From a checkpoint of a small transformer trained on Wikipedia: LayerNorm before each block, a variant of Adam for these matrices.
Each number is 128 + 24 x the weight over its row's rms, rounded and kept within 0 to 255. Layers, rows and columns count from 0. The size above them is the row's rms in percent of the matrix's.

# layer 2 attention value, 384x384, rms 0.0247, rows 262-278, columns 288-383
size [ 99  98  98  97  98 102 101 105 104  97  94  97  95 102  98 105 102]
[[171 168 143 141 112  93 142  96 133 157  98  99 137 126 118 149 109 123  94 134 122 176 104 111 165 104 128 140 118 151 131 158 140 169 178  95 100 142  94  93  92 146 122  94  98 168 121 139 146 140 148  93 117 138 149 112 141 142 161 126 105  90 131 106 156 160 150 112 149 129 110 141 119 135 111 125 142 124 136 113 107 109 153 142 118 143  90 156 163 144 139 132 120 140 151 139]
 [177 133 149 128 119 149 170 134 129 151 157 104 100 117 109 116 165 117  85 124 170 104 134 107 158  89 150 103  98 117 147 115 127 122 143 104 148 102 116 102 165 166 123  91 142 174 109 127 143 145 129 129 126 118  76 167 112 114 144 111 150 113 100 118 148 132 140 126 130  75  54 108 115 119 136  83 140  85 146 119  79 130 166 123 146 148 107 185  98 114 107 156  90 121 119 124]
 [149 102 145  80 194  93 154 131 107  92 169 125 104 150 134  97 150 137 140 125 125 152  98 123 131  96 100 148 113 144 124  95 140 114 114 167 124 149 146  90  89 135 136 111 162 133 100 135 131 131 102 102 101 111 133 127 133 117 108 140  86 157 187 115 152 139 127 129 115 102 138 125 144 128 146 133 136 136 132 112 122 130 111 138 177 108 115 103 190 154 122 167 147 153 105 106]
 [132 155 135 115 161 126 116  99 175 136 120 143 135 110 110 161 144 133 114 106 108 127 143 139 109 165 119 126 166 127 141 144 109 166 139 144 105 125 130  93 155 138 119 135 146 115 133 101 125 140 142 135 116 152 113 149 152 101 109 143 133 131 106 183 135 114 141 128  92 139  79 142 139  97 115 143 120 141  99 122 146 184 103 120 128 106 161 138 138 100 119  97  77 144 107 197]
 [114 119 188 142 124 182 151 126 130 135 108 138 124 121 120 109 147 148 137 169 102 115 108 107 107 124 123 133 107 135 134 141 108 100 123 145 113 140 124  89 135 133 155  99 166 121 136  85 116 104 119 134 124 112 130 110 113 116  96 137 123 101 101  69 141 121 137 117 173 111 129 128 143 151 126 106 107 128 131 102 132 121 150 131 141 130 154 167  97 145 115 169  99 131 103 146]
 [116 120 139 115 126  79 159 141 119 179  91  74 133 134 127 111 212 105 106 126 115 147 164 211 151 116 171 108 122 109 118 118 108  84 114  84 140  98 152  89 131 112 145  90  96 129  98 116 146 158 110 111 126 102 115 155 124 114 130 115 146 133 107  94 130 127 121 143 111  84  96 126 129 139 146 133 137 128 153 145 115  93 115 103 140 151 140 153 115 154 100 162 176 161 131 107]
 [107 103 147 161  82 130 152 132  99 134 128 120  93 108 119 115 154 134 199 137 148  84  69 139 160 171 130 142 129 168 131 136 169  92 151 142  92 160 159 123 119 152 135 101 120  87 101 134 106 103 141 115 139 122 138 135 117 153 121 129 132 107 117  90 147 108 117 119 154 135 126 157 103 109 124 138 116 172 108 134 147 140 155 131 148 184 134 146 117 106 125 103 109 124 140 156]
 [159 171 161 119 160 162  52 127 125 132 128 128 129 154 115 145 128 119  95 146 122 167 160 145 106 140 149 122 139 124 105 141 123 154  90 132 141 121 137 129 107  84 148 170  88 125 140 175  96 124 106 109 123 130 123 148 115  80 115 155 180 124  89 139 104 107 140 139  94 103 109 130 107 115 127 130 129  99 159 108 141 153  99 121 157 165 103 128 127 120  76 130 132 122 100 133]
 [131 144 150 166 151 143 159 191 131  99 163 102 154 128  79 114 130 141 107 138 135 166 123  95 154  91 141 167 149 128 144 122 125 121 171 137 137 141 115 129 134 161 109 102 197  87 158 120 109 144 134 129 134 124 145  80 122 128  98 138 149 130 120 161 111 111 149 112 152  95 108 163 148 106 152 110 173 145 162  93 168  95 147 163 172 117  98 109 125 111 133  83 137 124 104 112]
 [ 95 137 120 204 119  70 140 117 104 143 151  97 145 133 122 129 109 122 122 139 152 132 167 171 138  86 136 133 161 105 116  75 116 116 115 107 124 111  98 117 158 119 119 132 166 158 161 117 149 152 142 134  88 138 113  90 140 158 129 167 138 141 129 143  87 127 163 112 127 129 124 107 151 121 161 109 113 107 163 118 147 126 134  88 158 144 137 115 103 126 142 100  95 104 118 113]
 [103 151 145 145  95  88 129 125 157 153 107 133 104 119 109 166 122 122 138 101 118 124 106 138  89 146 125 141 155 128 103 120 128 100 101 138 141 120 138 122 152 143 144 108  91 115 128 128 128  98 164 157 148 123 107 104 131 116 131  97 109 116 159 119 132 144 160 136 140 131 145 121 133 146  91 181 117 108  83 107 138 129 136 102 150  89 122 182 113 112 107 148 185 141 128 141]
 [ 94 107 138 183 199 210 125 145 136 161 129 136 120 102 120 113 136 131 115 127 122 129 171 110 129  98 126 137 151 134 136 145 105 114 168 135 158 137 144 133 134 124 141 132 112 122 138 149 144 127 101 156 138  96 110 118 162 125 146 103 123 119  94 133 147 130 121 115 166 102 125 149 109 126 133 124 145 102 129 129 147 147  84 123 156 152 155  92 139 154 105 107 131  91 113 138]
 [148 113 147 156  76 113 122 119 161 145 152 119 115 112 134 127 151 117 145 174 113 166  94 168  90  96 113  88 112 120 120 142 142 164 132  90 135 135 162 139 117 104  99 104 138 109 121 133 129 120 139 126 107 123 108 106 131 133  96  96 142 120 107 118 114 123 121 140 140 134 101 144 117 131 157  82 105 106 124 116 117 152  89 108 135 150 140 121  90 119  90 116  94 163 146 163]
 [ 93 151 109 119 139 115 161 125 132 115 180 123 135 121 104 139 139 119 141 111 120 115 156 129 104 134 141 158 206 136 134 143 109 157 108  76 102 113 119 162 120 206 129 147 125 180 112 151 108 127 140 140 142 125 103 140 160 127 121 124 121 127 163 137 140 114  82 141  92 157 133 107  89 126 142 162 123 129 112 147 125 140 116 123 146 125 115 206 158  96 159  90 136  76 147 118]
 [111 130 126 156 128 121 153  86 132 136 133 109 149 133 135 137 104 111 103 150 127 166 124 154 162  64 136 156 111 110 145 108 177 164 112 113 139 104 132 101 108 105 110 119  99 133 194 108 104 136 117 146  94 151 100 137 153 136 132 143 108  98 103 144 139  61 148 124 129 106 104 114 114 148 172 113  94 141 175 145 114 113 105 104 103 100 133 136 132 172 107 129 136 150 149 109]
 [ 95 178 117  78 143  93 150 114 125 153  77 149 118 113 135 116  96 121 141 113 160  98 129 176 111 105 135 140 135 115 149 146  95 127 119 133 128 133 101 145 183 130 155 155 115  88 110 108 130 133 120  99 167 127 149 138 136 138 154 148 126 120 124 137 149 183  88 138 176 125 150 139 130 123 102 146 128 114 129 118 140 149 153 150 107 135 105 139 162 133 141 134 158 125 109 139]
 [119 145 197 105 100 144 135 135 127 129 184 125 163 146 110 189  95 132 110 175 126 131 129  95 110 132 119 136 129 106 177 147 170 129 163 161 117 134 114 155 108 107 131  99 112  93 184 179 120 142 109 120 108 117 118 103 128 137 151 114 147 148 132 147 100 120 150 146 101 138 148 122 135 134 148 110 120 173 141  97 118 150 169 129 142 120 144 111 115 109  69 102 135  74 140 111]]
# layer 2 attention output (transposed), 384x384, rms 0.0267, rows 262-277, columns 288-383
size [ 98  99 100  92 102 102 100 107 104 100  86  96  94 105  94 107]
[[126 110 106 146 162 134  91 121 117 105 119 120 139  68  93 110  85 128  93  96 135 126 129 122 144 176 125 120 150 139 162 144 137 114 118  98 112 132 125  78 152 113 108 154 103 106 102 167 143 143 111 146 141 147 129 106 110 118 156 111  88 125 117  82 132 121 124 129 135 157 150 126 158 153 178 144  91 131 141 154 144 104 125 133 163 144 146 125 128 143 147 115 131 124 138 144]
 [153  90 133 132 120 142 150 158 151 121 126  76 157 171 144 108 150 133 108 118 118 114 108 145 132 125 120 130 138 153 136 159 118 152  86  43 133 106 136 100 126 129 141 105 135 114 143 148 128 189 129 141  93 106 142 131 119 141 129 120 136 170 120 143  86 155 164 148 131 126 112 129 142 141 135 116 114 154 125 118 109 150 141 116 154 156  99 142 142 130 139 152 131 111 140 138]
 [ 96 126 102 150 146 143 131 146 111 153  96 109 120 140 122 139  95 117 131  97 135 117 124 138 185 154 142 108 135  94 111 153 115 137 139 160 101 134 129 115 105 205  96 115 124 152 143 121 129 101 147 105 116 154  96 119 143  91 159 162 125 121 141 130 131  99 118 151 155  94 132 113 120 130  95  75 135  87 110 119 147 110 155 161 139 168 110 151 114  78 118 132 108 118 127  91]
 [132 117 107 179 154 108 108 144  80 111  96 136  98 121 112 146  90 132 106 163 139 116  98 123  72  83 160 104  77 159 183 124 161  99 144 141 113 186 137 190 113 103 124 157 107 111 111 110  86 187 121 139 131 179 114 126  88  91 106 140 173  88 137 115 139 123 108 135 108 134 103 152 167 125 153 120 156 149 116 129 114 152  98 108  94 111  80 124  98 147 121 152 132 151 151 165]
 [190 142  71 129 150 147 168 180 122 116 123 160 166 142 161 120 104 132 136 128 137 119 135 118 124 146 120 123 173  87 151 146  82 147 110  98 128 154 110 130 141 131  89 133 147 120 150 122 130 199 133 103  83 119 177 123 139 141 145 124 131 164 137 116 152 130 133 139 143 146 177 169 101 201  94 122  96 134 101 151 141 108 151  97  85 132 126 150 118 111 137  98  79 153 191 147]
 [ 95 139 128 135 129 135 127 143  62 145 136 104 129 126 106 111 143 122 118 137 144 133 106 135 169 133 137 130 166 127 136 111 124 154 142 141 173  94 147 139 116 162 104 116 131 123 120 126 146  95 110 128 163 125 133 141 181 132 107 104 144 117 141 122  85 172 128 131 113 183 129 147 157  96  99  95 113 129 128 172 109 123 149 142 155 144  62 112 151 106 139 155 128  97 123  68]
 [106 129 139 100 104 151 123 126 160 151 133 153 117 126 128 110 116 114 117 166 111 128 158 157 102 155 129  96 144  83 123 152 123 135  93 103 128 128  56 125 144 100  80 130 109 106 153 171 135  77 127 116 152 118 153 107 122 157 140  96 127 151 133  86 140 119 141 107 106 119 112 153 113 129 119 188 126 130 138 116 105 116 115 109 150 115 160 102 174 118 139 151 150 120 136 155]
 [110 142  81 132 154 162  88 102 131 172 139 113 110 151 109 117 121 149 140 101 175 172 144 134  86 160 137 167  96 171 160  97  89 130 131 124 143 103 133 145 153 196  93 167 125 108 102  86 118 104 133 131 156 139 121 113 119  88 139 133 131  96 131 155  83 160 126 114 150 121 127 173  99 118 146 115  84  82 158 144 145 137 139 143 112 143 124  98 178 106 122 138 104 143 105 135]
 [125 152 145 174 149 139 190 111 129 125 102  88 148 123 140  59 124 145  92 119 109 138 112 148  97 171 134 128 114 151  97 100 116 137 139 191 103  97 112 133 114 134 112 113 110 162 147 151 124 135 136 173 140 118 124 130 141 140 148 137 121  66 140  96 158 156 153 162 126 133 117 152 108 127 119 130 114 139 101 144 128  92 141 114 109 109 139 121 108 116 161 127 115 133 163 140]
 [155 148 132 147 159 128 145 160  98  94 122  88 123 128  96 128 114 103 107 140 149 147  81 122 107 175 145 102 117 153  89  82 104 121 136 178 145 109 164 145 125 164 137 123 134 103 132 169  88 117 114 123 128 121 116 117 109 108 152 123 158  89 148  79 106 145 115 144 131 116 125 128 143  71 123 118 153 151 126 145 103 127 123  90 155  86 108 123 120 132 111 116 140 115 113 127]
 [155  95  98 129 125 118  95 145 114 134 111 138 183 124 120 124 151 152 160 140 156  84 158 134 161 116 109 174 146 140 167 142 151 132 156  60 141  97 155 111  95 185 130 132 102  95 129  94 130 127 103  77 129 150 104 162 120 154 108 133 130 169 140 167 124  96 118 140 133 109 133 152 126 137 163 141 153 155 119  95 141 143 120 122 161 135  99 130 117 116 151 110 152 147 167 120]
 [128 124 107 196 178 134 145 148 104 148 136  85 135 128 149 115 128 140 142 125 122 148  95 161  99 117 117 147 145 112 141  89 113 137 134 167 104  85 143 121  93 115 101 136 162 191 114  86 132 146 137 148 146 118 146 122 143 108 143 126 128 100 120 138 145 127 169 163 147 111 121 151 125 116 125 152  74  96 106 125 131 156 160 120 103 146 129 175 163  85 134  88 140 128  97 143]
 [139 115 115  75 120 145 173 126 110  97 123 138 112 138 130 157 177 117 127 165 107  84  94 117 153 111 131 123 140 131 122 137  96 129  72 116 178 128 141 105 114 101 126 125 111 112 155 118 115 106 156 100 115 101 135 114 154 171 125  95 148 108 141  81 173 104 113 137  87 178 110 110 141  90 102 173 118 114 150 152 107 137 137 145 154 106 146 142 143  84 163 164 187 122 162 146]
 [101 147 121 182 158 116  86  83 101 128  94 131  63 133 108 132 103 117 113 137 134 147 118 106 132 146 146 145 141 147 113 132 124 103 173 200 116 119 132 121 138 127 100 149 129 140  83 134  97  98 114 131 136 123 115 166  76 154 161 147 120  94 129 111 103 118 130  88 115 155  87 126 129  87 135 108 138 132 129 110 139 117 113 118 130 130 104  70 121 117 151 122 117 119 105 108]
 [ 85 149 111 146 123 131 129 152 114  75  54 120 132 133 111 140 167 125 104 152 112 116 111 110 109 129 141 142  96 164  80  84 113 103 159 186 148 114 151 112 101 130 156 153 149 134 128 128 138 145 134 152 147  98 164 118 127 106 121 138 144  98 104 134 139 158 112 129 113 159 128 138 180  90 114 142  93 121 117 177 162 134  99 142 105 131 130 159 126 140 150 142 115 141 137 160]
 [157 129 137  89  82 116 103 140  73 114 164 139  99  89 116 126 113 133 156 144 112 102 155 127 141 172 140 102 121 130 133 142 167 134 111 143 118 150 118 142 107 136 193 124 142 109 150 107  90 113 122 113 111 136 140 148 156 105 113  83 130 179 121 128  94 146 108 114 149 129 157  92 123 147 141 132 145 187 125  97  90 150 134 114 100 150 142 126 115 139 103 125 124 139 137  71]]